Each number is 500 + 50 x the weight over its row's rms, rounded and kept within 0 to 999. Layers, rows and columns count from 0. Numbers have three digits each. The size before them is the row's rms in percent of the matrix's.

# layer 2 attention value, 640x640, rms 0.0207, rows 506-583, columns 0-31
090:517490545559501518577483445449550465604459501528432533545467488531581496493470489566450497552523
091:488492477537514487587498555555505479484494454528531468493489457477475556569470523471455446580548
092:477489473614445435538563516575546386402457487466370583589485394552478408512514467430482465419532
092:518561424476449493421558506567497498472583467507567513448438517510502475478447534555516537466506
090:515513485510527563450540492438459500512519492557418529509544513414522454525415467449446497469548
091:525420488465455500443547469569519591451556486473523465499548526505517556518424458523470469430484
091:549457506442533520565385468513485479610480518520548598596571549494521436483495549462536554455473
087:384466537514550487522517513498578572587453528488502521554429529512455494494499494533460534494534
095:512473492580446502453556493471491541419480514405453458541565530420503429437529459515549480580530
098:565357579480530455495475472466381462477536513399503599539475566535497576513521545572494357453440
086:552439552501499427486623540454578493525531478441471364564503475481470552468548475576512613534518
089:464468561498482498469577492481467508523517528522545537416514588396449566544451617464549580404495
090:520475469519472585456530457594509499484462529414517465473573579530499475460518534471483514524539
092:551642582511519565531409419502466568490533479573546411494609457475503488496485495551436557469578
089:525542547524509554446412502501582542519498500495476553441492564449511549484487589513436512520499
089:605495411485427432408451394472494516438494452509492512548507531424482450538559539440456635490482
093:615474475526387475427435571498498506479514510442549467530416482445422441450543646468580526548502
093:528507571499521475508527493654466508507438512486448471442461509510524487448536569534437562574450
091:558412476392479601582573503558528562514480490502503521474536398472567519508463440604519484512436
090:481437511534541460428552551475449489529437525554471529567489503474538426470539552526544510541517
094:503479485501490479461461499522572523552456553496496508587511419483509459493457391518466578410488
094:406463622412524520514536438555516544546530473477491482482498421508541454526462517515465495531446
093:541489540497456462469427617530537411499537517485576451450524501482509567494508481486433507437551
093:514402449494477503515458500574461466603475499486441461525413527461528492360599491466530511547475
097:504503423532457533441508442524495509442471454519478456495393619507597542525518469476447440399574
088:474491537407503428471546472475483597506511413589473547510508594547586505526498523435534515524503
097:468435456565514467477420379455549550531477563476533554538476533486424521556582531474524441421499
091:559518434410518576441505556548498513471476488574522512479539571510536467513481490450541531497534
094:546537564487498528518524547501468416515530507498492500482392343570580586541444563493524500575505
094:462526406475440580520430457488481464548530459515426464530553466496516496469504551487438477484570
094:482542484467445524543507522538484449512424418457518475469466490426533483432506476525523612430535
091:467504591494540545389535470519613512502453466540551438483559471547519508570473525448554411469482
092:565506493529536487434396518420492572503463450604487577454490470541570526512488549518489455579543
089:527588492545447513556497499449542427512459503558480564545505510446455538499576493524438522439449
095:545500600513492425477473566455505568432474520428512576538563526400498519511571424494487465493540
091:473550460490536525449451456559466473503485493442597550476509570560481531553448521535444413507472
088:455441466505469465497417524512565516627499402544566408494453494537436505584485510541387448465528
094:564551515507470489502525420515524577496402529500514543495502508578555468492533469423532589515450
092:436520503454550572432482497468489449515592561520543587522550548544567503516419479526456424561557
093:435444529465486558561482465433539450576418467493521484479525542636514456524463462450495469455490
091:469532500540500525619449408402532416446506578496549535517397434526504518505486522492487413447621
093:458500529477421513513498393436466542470455529464521461467556532454553491478464574498486442498549
090:479450560459534608526485495550485462507661561518554464510522469473532519480399576502523457482481
092:431429562406472416495607444619561538560590491431406453462461489571495490483528512550559532500457
090:529494508520443503592488484530539536448613449575600432479616523501598457496515421478481478435429
096:540527518492478557542437510565485572545433421491501404540493526476492528438460556490430481521401
091:476491490483477512551520455526465525496524447462528431480455526552490470520516467518413464575532
091:498579608416523505521595483481482478489356529464492566463497499503496477493488529480550535535565
088:576465447498458453568543456551490449511474506521580549600612509524557453551481548500460505498414
089:367413484554436498466513594482452549477536511472520406465410454481511468626616483454566578438505
092:524447434526486542437491451504507596507566450521507441462574534576438424513520501581482478611530
090:530521607584432514529538503507545386498563504390544465445402381405538501559537554593517424511492
091:463454479509503453525424548410472576507534505509404494450566531511477544474605464545515532480446
091:444407382506544513495470409477533398538416574570485589526473500519466533529558439507501506526477
092:527480565439498530552439433532573488434500433422554440538492497442535449494595493443495461528434
090:523477518467498601441446497475580559517464566471469544472553473433499450531426598523545585466542
092:368564472559517582573496461410406439384459551596528545532531550444545614358524538469488465491412
091:523388473417529573442477444417570547629458496473476486525548524447527389616561525475549617504582
091:478502470486423514481518539484423512521466489451523479538500512550370427441436494485486504593469
090:459557513515487483556527438477456587538516589442496521482545463511604484630552450514495463491547
091:507532494480537434523487451532536499495568475498489472457461491444442579518464545444550462553442
088:542547518461442513578434479555635485584555537473508477502486455427502512565520455538593468565458
090:513539478494541492500464511565530504562434471605506488440482512526585507533481557508589445492466
096:475488469535480540510559567538403498452490500591521509519537484428529518525544499452547427505600
092:492536534465494458511480470505391488503479530507595473533494517479389507592434467547509503483519
090:587396453507507549485474411561453509531537527473506525502504467581474509559497434473550543493483
089:541463536547519573488564551380418447438527554510584437467494512441502590495579490445438452504496
094:494523388496451470526556475544366451512505517401473477471511414505447502516474403612507518524571
094:522461571500551482405564528520486513488548535545520486624515471513581406578491578526545522460468
094:527404534458604507417528480637509524569498512550476508483472552426503466566479414455570382564493
102:469503442525499551528440469476521504481505488463521519464535491456442476525523416562409460577546
094:548480526471619500569527500477578497580523488423462599428512536544556479442464504493419505464490
101:480510542596563493594547461525532530478460489526485409582466573537568550432531539455425542534403
104:424439631369508540458448562517450603416626461574529496493542546459528538538517547491503438521488
100:519573568525436545495435491484443525426530584511484443521545539504570472484484522485563518567541
097:500537581504568447523500472538473511526562522424415463534451465449389529524496495437508461505447
103:528511559420509479507393625509436422563438516530486526489530521432498478493502531462535504556472
101:468578532482561495514458459513539453492517421445537498567548463518634538573479499535615437501447
# layer 2 attention output (transposed), 640x640, rms 0.0877, rows 506-582, columns 0-31
081:493504564501499487492498489550490474360531533421497483513461488499468477505520479474603512526515
083:560519584439501446501431498479561518434475493396477502478537584476481506534466496527514565424507
086:571519551472484569406470507498439586507481479481525432506566503434505610458535593477481546532514
088:595528572516476518579463489522522488479511535506447516524571457440559622517531458462547497474497
086:378556504551471481556428587570525478530543395512591424560438538512566516425444626502543508440628
081:462483503486554523426500515470471430498491488536446493533497483531488436497492482589427503513517
091:486470407466515450492555515644443526411586492468453443495316513489400493513597493537631537481533
086:504518477491505530516562516449472569460538466477483449471567523444562535532391489524470438455435
086:501519560491524495571501453546554525459462444520587512562481513439499504575514514471496442489566
090:446525424556529554420534475413486520574446453553553589495554519328601449491489519492537398475495
085:538568470515551521538441471453559421400584478571546563501487492569458496515535545485454541456545
086:584475455384493514484492478570467544490479440442459539486561385510405470531535485617459494548530
083:479564551452481502547433454536520618461430561528514434470476446487468508569434496539518486524449
081:459418533503507415536523438476405553539432555484583525526450542504502527453445540523449463448480
085:560493538536458489517535505485467542500596501617518500473508481482519422530476417545519514531564
081:481475580492492452476494572566494485515561591476459532451612559564474460479494520473428481527505
087:438459464501559571570478445503533519534581536536490455468464519468519373516540473519573499471501
088:490459385555524554455532472469541499577476550491487455382499404524477498541444429439467485416451
087:463492466488567446478581504398506479519514578474430447539443564488487469473493500460548509468518
083:535524463440489493509454475477471494507622413543436508446531545562530546506501496524449381479488
086:487513466502472479503526507439402371483653426536492596483522510498517476551545540466474548539413
085:460423477591580564539491503479564532500387547554511489506494534520495439516499413535460505512524
084:445507503666528533523452483505394458570493378522477519504506595593479491466455540538457542430560
089:491492539515477517455518537443526510534520494439503477533542438466438501562473440514506510478555
089:594488523442533454596455479484507509492507498454506493450524415417506525438447529542542574530534
082:539541450396487508537441550465498482480494514587493562492462488517515492482539494534516432536485
090:464382528512508507470480533502468561401431526383541499492462543446485527466523462465564485531483
086:548501585527464485518455543492565448557546503491458524529558462541501491476557544495496563432427
086:477454385482479488511483497486545581440493494539374431550537530492419459505592415513460605446469
087:526417460507467467471506531546499529552503559420469440505424535534533527432558484499529480520428
086:521461469501555538484518409631519544537552511543456573523480542463440503500463467495553395531562
089:499458445539551544475518509438503526508503504560589574505509534522463514437518443519440544419490
088:513426553423421508553533483541485523566556546479512559488486531518468502471547425556489513559412
089:493467514494506462586519580596495529522499498479541471496485548523526540530498573445511503502493
088:522400497582459495470526469497516489546427457505534498465430505527506528470461546443506545546469
081:565467523509637583657538528422487526475560444456491455558458465608487452465531461460542529495483
082:445513378434499404476535543444488392423449617487501582496392553485557502509545541471557447500485
089:470489473521501469464436502505494436469532497509510480483539463477570485463510482522439520478568
087:559407587506483556626501540465473507490447479548415418527432445465597555510547509490515526521568
083:500493509482504404525561570539558513442576523430447537486426398422514452497565530481506508428405
082:543523465484481444460477522520398536507474561486527474453497538525512519570545417462565462522553
083:509472421420594475538634507475489481542508485493455469547550443566585490470538506463506545435542
084:540450507474468473587511573463454483570435457530481513495528509527494494561615487535455520423529
083:513506391475469482514499531439549598450441585462581461498543515506533521449532414504442515546523
086:605531600622458378484546559528517511522469477468448556424542469500472474428506494552591619442600
095:485439450499512503447543431485480517498594470521510490567483592462456526537468448472549486488503
084:523500510504586508459499586493520450475485479555474506540416512440502451514371455542616516453428
087:543376508456506497441423645476465577462618459546471532478478499548516464544568475464568564494497
084:496569554518458545469550580421440530483572525500446541447495422434385552410471473510470467471560
083:444590454541547510445538430509445489503428482510573473453547457503524525482397464523503436514513
089:508490471432612495502511535488546405456520540478559585481511440483556448483562467518503567382559
086:525433507420558555433454467569509519474477470551525449575518501473512502426559544507516503474423
087:498517470509595504509605477482535491504530468532513574503481443503466568603422502398471596547515
086:573572540484517459540493568460416562456545502442487403519472535514606494417525536415512500493489
085:387550492556515497494522586490466574501555474444549518400484504556470524544430488566592556470438
084:554449479433552406507421534545456496486512469480521458543476528496516533467574465465423451500506
083:580504529542447485568580473452538449585536457490457516454500476586553414544477540561443503499568
085:529463517504614535565540473605494548427429570498471487591509475455498570420450516495461493465467
085:413494486526525568507479480596554516498530532535526423556522565469570565570462510495593549500457
088:461406545544550486520530401482538511525504492504503449483519588522456549471497581560552507506508
089:560498477446573498434550445539513487473507512608540555571538455528546426451526566559486460483533
088:540459591515498426491507468540464581534398458551466452488454516455413522511486451540507492539419
083:597492514540517563586529538407487434529498514480528521541547493548531515410482400553462555486501
091:535605521486453570455475550433611414565489494415570537472449448472536507441500527411540475499423
085:469512512472617505565500486511567504525552517469567545450539481576549579498500485489455520513517
087:547506532547507450524548582510517527542483603512462474479452497609516519495593473569460449465507
084:500579498500519534530515497533486436524550452438440502423480529438496574473415546446453560596473
088:519588584482571514535472466427563550488545584551491549554512510409484513551519477417554540558503
084:427527450416498525546413477467516532435484448554515585497385547551511485470586478493541550468563
087:493544526586413569376511472549456488442444434535476575564481379536427463485457483431463477472508
111:509492504535538479481560497405483493474464472500544474409403480445487523502534448464549459448611
107:488471518484550513420421461517450480487518548570467441489465438376382476492568612620539600463514
110:574575513592452447486497455474559493473476560535460524515428538500545425482465481459519482424483
120:534552487521464494397506495416532573589539394585514574509523464477510453522543461475450483529485
111:477499612571513431534434519522492552442445486523469556538466409532465453545493516502578474479512
110:548513476486495557455476553624384431422517589424471496444488424473456520554521538534475546549462
111:496519595571499491360575491587532554527523571522523516514512558585443467501528501569551519474561
# layer 2 attention query, 640x640, rms 0.0213, rows 512-639, columns 0-31
079:534548498528499502568486496574512531448480560520560485500447456494529606542379445484524614534523
081:532426527515416495478471499483560488451521475525504528504400519576484479443460407351401604488489
076:507493494431550388473437431626492486540480475547399461532498511516510497458478491488498483476448
090:603503443516540537365523455536419612455486486454460503471547580493517451469536420477493462571427
095:567430500494458528471507413551475575477584543505491468451509528490524508554479497413495500464450
080:570428406528455512556548595535539608455515525470565594483483534585593591445486528592446496601505
101:444467484504525483545456601487445422510515490505495523503470460542484487508525497612492458501452
074:534484530522494578544418541412555504475417589520419482521519484493511566548530462507466459452669
093:491608511480515507471525473464480456622420529484507484555474535481525461519442490455526472458558
091:589469531477581527519572510554520391581569551452550488470575534454521420504497462474448559523445
103:476610494583520489372471679459469557419455488477453489454461445535463561477604550533563583559466
101:481488511427505567503503537477520444563551407470431497490515526526542544530566499522408510442522
107:576483520495531532458610532499428438479451445504497539535468451527614524485453473502518445527533
107:518436510502624462565529459514533489495490479535478444487452463485451464462475491513475597461543
112:525497479488533529446550534413463511504577497483469541506513494536495419429421511494408533455579
107:555538524530526461511502452569576488472536528521539498427472546437522601464568497541552460506578
106:474533446486540447561463495506448557519547447544458685406553498489443446531518522564502492476443
109:484440578461483491455564442511543522505508486595470487483468549490543467573496491577542415413473
107:519407523427510439438490604515505528463487377491411531558468432517550482527550412549561527465420
105:536474490506494559518409427544474451511554519569582524531505464498479443417558497539454500618588
102:490451477424556450397511460537587495498502475471489520473490443490439513551425530482480499500492
103:513490498454501539458573479512478546496407517568480577552497528454460433464473569489472524483562
111:576586443549527533518475501483523488464406540596525468502533549616424499448475523491476539383599
108:431528583560564474547510653510587430528547549452510467527506470480472565480425615502573468577462
106:481539524497541599552452489467460484487495494462529486394504519491475520594530533506485409495404
109:462513521425493456483540487403502524499471490485501513506550395566414494423581538437463567484569
106:444630389484522429484458520438530478521543537575520547548492538396527456530484558541583572441475
107:552551545506538468479438481505582493489485556448533420610394468544470437551521484538449611414522
109:464419464544528646509422526545426534524491540471493522505577467467527520474436558492389473456471
109:522521485571440451440487452494453538479533500491599447473494470468450488574539504467503430566476
105:517517500462432491521470445460551416456561508429532533561534519504627537525528425462404490501467
104:572472505513496602498515485594514427580510438444529548481486473539533545606441551442483502481522
113:486386568552548549559532609532464611418434497501562508449571533552510473512559483462482452592385
109:458580527434484551459451476452516486545504507464436502469539482513516462505527535501445553497425
105:495500475509461487477552543466494455581472416508604497493543447488525554488451494558463461500545
104:574483507578483496467455530408472539512500520535524456550457515504516483463492486457490525464435
111:403495445457464449586392504470456552444445463596484431569501452509497510436462471478498458452411
095:528553574447488475437525555509496565577575561474508454533527470580416517513511611402505492659491
104:608488369460459506490566483596436427396571464526468496570531470495585440416459504558511551490499
111:484616508508541408523455499515532506431415489577526459481506482479502480462557476516533481526506
104:486480454553453518526482517517581417510524616456506534513474516498503501545491529529553543581525
105:446444575467436500513495478636503467440552562411553579451490441494518469461443508420551535411502
107:549494503527488562504435447452472474524434449539506568592495615548512474511445491504541475460495
108:435530428434534496513496422461478498497445519542547594507450572494479480435614450556549466509485
107:552556458471463531430427562505483439436602570498526528462543486492521510544537472449507516472463
107:520515473525475548442542424507504590643583576532427420495489484437519544507473474439535498481575
106:479467498494464488466430552540574464505577437498540511516534498390464536492542559511567536482594
110:500527563478478489510471466476521533490509466447518337496416485442494442521533557468613434519460
106:479541513573470515494539505492460470548549594569508518479522514511455462448491509510528522541525
108:371531529511540484414599536598488534443471437512459613501502536407463492490484475419510435498506
107:492480525543477554357405417465580489569480497515514471483428503636496508487463487447486483492524
106:515518578517495508459521506461595510427388508511539433531523429452555456508491530545510527535583
106:407491489550527464423422602510488595510446391458543393488518442518518526510451401498542558476518
102:582429467464480501539604487468489519520482526564500475467503399546597440389596461483539530468516
106:503526451606558384502553547482461581458527499525545461565528552506497523458586482436441521441486
109:475594398425508521518525508406503490502534444536433455486589505531560563576508433518424510516570
108:520484464506472531478492442477452454441501420513477551494485564419522507476564444567586551480512
107:594508502549512519495540529493561482496575447510553481454489578555457473481598482502549467483511
105:524557527492507503495577497487469491555438542469460561491579499467465565448479491464484505443505
111:480429449514570509587556415512488526445530509415506542476449462473509503498408589513496498498445
104:526515472450515591482492590542642521476423534466573508489544542537472536565455469468597577466479
105:492414535502516489485524456546517468485444534455445443471384534548483424474487553451400489559514
113:469540441493507540543459446538585504513502463437457549435498459498458500517548506476523470519480
108:531523491580516583543397496587501563492528440451452435525407499383431466482482587523503536583569
082:573485461508444522494536456603555546613542554490480522503582489481575535506584540535529506468502
084:423493483536436474436419421400406591470448546534491484530559556505431442470409532486458536460566
094:486574490495524528477588539495558458473499587449571464510524471514599530392534493517461520555469
093:464508483543544450488526505501498438538577525518463459449594578480631518419473574526545478493399
099:397541535550518483421430572562483444462526437493554500453512534508481503509481416417467443531462
100:452485504417589443590588537444589468537453531476444497501523439534447571461530561558544463631469
106:457563483472552506443404516492529455573497550565509470486532525428481485385477493479508493512452
082:425475483422450469489522477448549535528487506500543504513489394561545493448529528620460477624517
087:474487468474472478564581606433543548398493478427467409573512480580498511546499560513487488534470
087:456492466522520511458406433510466464603473453489470492553464437381504466537539424498418544405523
092:505460533603551530563557549519462442587510546468440587492504462502540521544500534478531471547509
093:512548460533548474518402527517563542425440500493579495514523446463545433523495526574583590510432
097:446540483536417648533451563464545605542434473460450480481445485487456549443448603539532611483487
086:509544592485542479518514501464570533467460546511413510450521492376492489452466530585475517426530
089:461576513513452572497457507448473463531519544542357485465507517309576531555508495509521507523493
092:467517531424591455586510466426473477490557507502527417465493417583505516488525457545487518545478
091:517494478546537475421471564474477496412479485461502519448509593537548536532490521521405460432515
087:525489605497439497453497519494447532445552515505508494511497490477505526467519490387506579393462
088:506485511472461418595434488408535439455451463527381503492455552572511607386565493405442523435546
088:531443501515562473512518472535534497389394518470516411471446470526490335443451457536617544468466
093:563553561521421484472571415457461570470388549557539554510481506442498497535467490490422549473506
088:523473502445480470513520462503546514534522561483520458599456588439477461569432482498460497439438
091:492478448437499562379495593432465412518466472496574531534534434463484435523501476425427406436497
086:459465453564544560486466521583519542418478500414449506629435458530554478530493426542463523455425
092:545607607584534573479506556517484479546508486487415521503537461418489402501625500492524494478491
085:584457443503435592542515514423512556548453459540450594573516460502442513463396613406555540502474
086:489435367445463517556495495520518541503522400607369529392456426603549441505521436553513485424470
091:463495480510553430433497561456475386491513410531531466515524442477527450407515485442425454443432
089:473480455608542506554507547457538524473480571429435542462464439373457449539471560518518474407423
092:513401430451598478510514480526454480569513599538523462566555498441474645551477469571581484636438
086:495480528496507443602466528480473536447490501524537565542515581477544480544555557553462544576454
091:502468534448469537449455486499376497433446546493492475590440451494505604480439505495400379494454
089:517492546571486493470477497476497578520532431558485450433463477495469486538511485466496431468507
087:510483528591425491589493408433483476530486580514555477530446527499514431534488530492510424464539
088:508556515528427476524547424480582545501442527462530461488396522625502478519456503583441575481489
090:464453507491447505531478481488512532466568452498489569428570481584509510453544480511472542474601
086:442509450529520522478503470435427489503480484602552492489463522447507506510591560499512521485542
089:543513480507455468449601581562453428484480486557424469520484448477544494369528474560461559588599
091:465477511491457514607529521481506445543562498506460453539446512511534601463501485423542419472566
087:548596450435489444496482569516446537469509475475493522554475456473531517455498500506491474420475
089:497466540518505557478498476439468517480459564453523463439541518434591542443544545533600552598450
090:496556535498543486499546436514580489568584597536523460532593619500557488504437523459506452593469
090:502489463522480493618490518430460568467538509471550470506554520448541498473486394504383604482480
082:590476463538480465623472420508456451458483515484472554357468425492443413454479532535535478486542
089:486443524481489450519510499439517499437389525516501499457479522492445581661562591526469517522481
090:507518485528523444474526565546397474500558549523511539470529509473420512447465487411470608631486
087:444447540418499564503462549566542477521513515489453549427471483545537516399416486514544453656497
093:558495539553464460502525505462620439439503546550507533457535555610462566465516556452531450533560
086:488536507490404535591529465526481543560576590426497511536549538500444490493490578492549539437423
085:533624476572508462548524524435524513558496416540410394518518472592525513462600474445443529486539
085:521487444483489457469484503485604438510550528506452536494500456337580560388482513597522483462497
087:473503427512562517496421553567526528443514503600603459575530435406469531459522511484462536438489
093:359518480565549508451458568604533482449566545519449394504494548499443571493456586440460548539491
092:540491536443490471497507496408564477462487563417533446608367460448502482455535495417526491467510
091:559399477451538481439573499540487499549564450564501487587529435464517490499484510490546537540451
089:559486568496660514522532444476592503431462499551409491450459515435423431596488479483475468580461
089:525550530467568431469512526559448530533530500501435526505596510556490494456443489491505521460451
089:483586450452466560437550502461573468536515508499542533531523447470394404527470513592557465502576
087:526480425618561509450461384546496481549493512514499489486556522585380424527545489486429520502502
089:405448489538521383573521397508520446444507618467546511476513521501510501525523477516491433511458
085:536509436515474609462479554504534481539564546521503457466470543619557519429506526538524504491553
088:438493568486380537460587536454450573536514464496510471524498425596520522508563550534500510613445
093:500558551514479547510524456473547495549395550504505568453481431415564537579472496570524480427433
094:416527435545560489487479480574527531548543494468478562490496503502555561605487570456546470501566
# layer 2 attention key, 640x640, rms 0.0215, rows 512-639, columns 0-31
077:465437487523538514546500466527444544531586420486496488515482372498503454492519449462550516541447
075:462597526435589582430533542436564550413389610435477529521565502452474450575520562625472539472475
081:428497568575627516591450496429454489475585531453531531472424503528484559514497475462571444507527
084:503476492473513458581486410491547550427456490588482479502394486547486467515475559506477510464409
090:500454476467477497470507454478532463463460439525526469561479456483462496460480468565502456457538
089:500633491549448504489487438413479494576491552558511505469554522447469527467539565511481406584490
096:545558544498454589475508488490452459501507504447541397515497567546424554466543437495552486504470
083:543474547493493451563524555485559521516486466478416533509514517538417467500437481438489433512448
105:488538547431488472554501494484515526391561557594485653479505504429459475509505483464487492458568
090:533504486587415522499551467537423472518519574518517467487456502527459539427430482509516518454518
109:532475523536518398462521447494558419450425463543488528496475561524435416502466557510464508494538
107:556492405518490415496501471498596455546510453471489485457564487473488526573442531491467525475491
104:486469461459473432523493459511483462455473456481546524496444460572471530468531473503446464510466
109:471488532541517471543526488530475459547580458461436373470435552476540556418461503576527457503576
110:566562468482489534452543509532530489517520545503455563544531471525611513491546408435499571422559
109:631444511488465481608530545534489531461494459481507468471478469477506444570541450519531496432516
104:509531457484445545511528522462431458485479499414553523488445443574365565500500449535482488559466
106:493581500322528483482464519445494437455459585564429432495480538492501418478467474519441452459458
107:455496478492480499466531555451451469438452466546417468520443435404545534475484524495434532500510
113:431470442505480464491483462526550390510526465491510508468579530534411496530464466486432529508437
103:503441495594508517400445487480534503368564514515619531480438446405512424538454516496534530511540
108:456470447530431569468595483454387511518484493500599480568563454471479495531537506572456516501481
112:563532528487401476545494522555560518537368515535563574543562428600484478561523520519536432503512
106:513431498436593537547443474451518512503514565474533481520473465530541474508492492403520395511509
108:545545483609583657501546551498448562492525491573500489404516541515509512536486520497541384604576
101:470523515440473490569540489460512534491428492521434514425558531610474628456491492516466449479474
104:480507460548447455487470523428445539657506435461465485544461493548558440489530477522508414485537
103:439538514606512428504548464461503493485418430443499450444587456509551396513523561485422549392533
108:501371541468532476500443537489487465631497554533464483602525464522567427561484556444577488502499
109:455510507497559451453497448500446435550489462531603474454460467546491502518542529541560506507575
107:516463507592494406535580535453513512524460515467499510472477516468590458495587521420516461402467
103:437527423529588508493562507569548470452461477492508525534470490530494573599549541525588601587441
110:468439562477576455489520590522440572477534504449449482453553565546411408426511446516449470511479
108:474468528565503563528528499460494474560550520501486403476520500475544514535531547462552562461452
108:490510511373490558538446448525452485533550472586614566442507472483431450454541487510506484510539
105:492473493597456485587635446469465577456465485528497496482416467460498494541375426606472496489458
108:527573492568551427412580527473458450536432492560470500496445431531505429559477497556402515522531
102:521502522447597477476523474505520455543509615502474512499516535536455505478471458470558527553492
106:549526409452522442419504477587438536480409482533589541519514499526513501489522506481443470512408
108:455550467548539466601583469512553448498450497530460531498456608406526467477469463445575453519487
105:439530479520406406529573455444475445460500553528477454506540474451575465550390506536559424524515
106:467460478490444493525423455483507445427425539447487587468473452457532471490423453550467483515519
104:392528536550484474466586542527430451452466510465593492477463540434431425529525509493470439419511
111:507375502519462451574530501428506510552601501491512497533468516490536543477611464527518500593554
101:491557471412487516480483575481500460464594508600415506587454476549599466490526582532545497466471
106:584609480559477453495499503428553512480545483474501519490488504423446488541549476538570531534606
105:448486474547563512424524513606513409608459455551555525493660498452454560491482538508495458496530
109:449523444508525580619493504417510450429482484476507514533466502502585457523490499468605529436452
103:417459491549436539431540490524525488558572551557535545576501474505496550463535629456462478447598
106:525505492499496594452482509520456547574511535497464531395544485439490464431486540461524503426566
107:477511523589458524447524437525495556465498482554549562533606454523476533525526479471571519517555
104:563507465539507512503534597455483415498464496541492515442544520459446406530586460444435487480478
107:565543519568547468478526409495493560507457440443496404489531505536600409403524459634540476555555
107:510524584474512469498534514473513535354467394480522487489518495454579519471482440487480539446444
108:487483492581537496456566437415478514467451572466468493540534455477538506506490473469479561456524
105:494431395424465535541442498552500548493449548553404525476512420587546477487369510514441481507456
106:515497508531459538501496471516528500543411507474454470455562550510530486506621519570534549620454
106:541390496434504542506513497521629475628568571577487578511478547463419427517621487504485473519494
106:509537477475562476447450535478508505445512442428508575540612578491453613529472433505380518566556
103:502485446469565577566559460531444430491585552512511485539501498514503515492501507541529535580441
106:492489537469492576403547438470576588408472554451462551494516438562466491530487462418546568517412
103:475475574557545441486563480502575558523459549383445535471374524456485438538551563455514436453586
108:469546495493450523524402437579475496521420462370514569445484639405529539556400536503515553502509
109:506462451494553577542525501568407422471536448410489501536509496433469478439565496432506508488520
082:480401478575564492460492456555488566544485498459516530547505539439523475448539434502508460463491
073:529581444468515514539568492528501508521509414524582431551420492559500468605587393449491487474496
101:450473554536496463597541430481526521545527508506539525510466548497499424540459492523539493451442
085:520544580384421568492425455563524479431498435599517486496573434521493526513539490384481364452599
104:395490400585468413495497453520542544581421484452615488493500495495466518502529542590552500559508
102:580550516573448540576532470532485479499479485600487557568480585490482555598469482472466435442477
093:435479425487440497449510496470569499594462513523575630463463483387541465436518493592457531584499
114:493551634405508546456550550491466546464417489527434400528434528525482428510454516496466529458506
098:528487479491452361460569447581454585463414546462510513438502466586460476451490508492470536468524
122:359454410585506473437502477565552470530554508515515540411587476483506558425502549461512555536475
091:477576548467561491539546480602533524432457504556525438472498526479543399522476500488506530488465
087:471500477511430469415494469528447524490544393484507469517480512445497537467473521383530514438547
091:487487482440455540514513527431512488518404519508571552553462430436531439525558539450527429480505
089:518526543543498509617473542500561460556430509476494539543507555558415463487529483486597541516604
091:539492577428431454489437513475564584431451403503593478510560558497480485512457552576475535449518
094:518438398566459452525479571553511466558453558503464421476488485510507529484471555612486512612445
092:449551523494525579572515504499515538538553601459526483459513433479468540550444458418515521504488
083:560465451551577511466517518605484548603520511514568496524523497494477482492509506584433448545452
092:425546484548422483487486392563531474509497506492515566443526456461580495498522441522542546475456
089:576470482555498434487530536512603539569397553531518555557529632447451588490438490526509462515503
092:509487525467508427414515532435551410519508446506453510549555436551535505557626541513503486461471
088:496483555469533455547575456502508459492484658528516574511512544480472494485514424422416495580452
091:466499470508471391524483514511612477543497560454532632492526510454512548514561533420534574480399
085:502449509562478505543481488490408516445473466482527585546559607501525454489497514486528528468441
088:494415474422575510561512461548506615432517512438542532452540354488523447574475442449604591429490
093:506428526569518516531523508512528519504576527434532572472436518557494539566479443525445431435569
088:424587451560500516517452513440581527522503447429616487420438596548521476515441484494507542480547
091:513572515505466502511530518587538536468496503486511557497499481548471556518444515505493491430421
092:467532534467455423511440505532481532584535525462532612566422469459523525544482568552567482544451
088:560519489419488399476488446516517509444395551460484537521581532538462542462534530544493541541503
087:606542439552481588538529467529544541580461412522523491444468466532436457477493400534453519451534
091:476475554428419494457558503426501465497547482470428492490486527409550454456485463482547466526480
090:443478445421576505499465553484491514578436476544509509518501526454431509454470611532369535482527
088:443486526456550459512446527526518454599469497532630511436502497461554450453505426518419427527517
091:463447561557551520512498556505515510573452526489489543541444401449491547508371458533375572538469
089:482524501525577602519550510511443467490552409476524452560454402439463465497571458527470555481483
092:555472529529398529515424498469447499487533452490561532429424508472439605496534559466483616532443
086:550496488452427506564551561399503534565541456555478690533495496577398494463500395475429554453456
089:505437549437468602405486531576490429546528520529535521488494440484421455427485422447473570549473
090:455468458455523521403461501494560456456504480500560483600510599538540433465575543420520525576421
089:565570483544603512575524512479572444473587504480457549530516386482546449527471421475414596436556
092:495562529428472535427485586561540615624475464537493551447497439588463561484405550533497435462499
089:507460490448429496491465494447544481486493495469649459407558509522489537505482467541485484546525
083:460411520508534436457555470461518487560538450499511501486475566515572495417584497417493340401539
091:376455533498515530485366502410555513409560500459473455539519420563469455437532464611547494419539
091:508419546523530563526398580501498484581483488456520498454558532501473556486527519509542530573473
086:482535429469519544467553452468472550465458477388471565489468577511518512467483514431400538518495
091:490404551465486515544502576529506614466627510561474534535477503558424521452500478450490506531490
088:485506500486534509499534560488530437586502407588455527409424507532575533551463534521531457528535
086:458420487497439494436487508531506487512526454493513573545431511448567449482437499536476526526476
082:510591498509434473562517494506536558540475461477506518543450426544479490495532414444523452486527
090:413485474520440512451500461511451561591481539379502516421489529544437463541469536503525516576604
092:529477505424492507436518538493515503529481412453496480582501480378490434491543528568503457522500
090:519467474515485496468406455530486538501486398452480501525494576456452513455459503521486426542568
090:431538444488446458524472497512501480468523611487403419509531502439550470513515491455521552423509
090:547555510387427447423471534480538515533471455590485477466465502465494555467416550562432474446530
092:532532510467494427563480506415533440547439470475572428444445522566457432576589512459499496433528
086:526451501573544516509552505489462518461568489516480557534592445474430533494488556445401525493552
088:444548511473501396487538438585537557527579517510522444466448486390454449459442525530487497494561
093:495546475443337602549469575624508468570496445487505616461575456437518551486544384414467517542459
089:458400518492487483586466598508522525411452528489390489584508460539497514512447436503470468423423
088:572455465556469484452459520583432476533451470452578574555536478482569580545535454490468497461491
092:469463478505500592435476514394522471594470405482558469517481467493487515452476490540585464411524
084:509408525490511564506465529493546426478508543562589485530560488495480498427449540471590434480469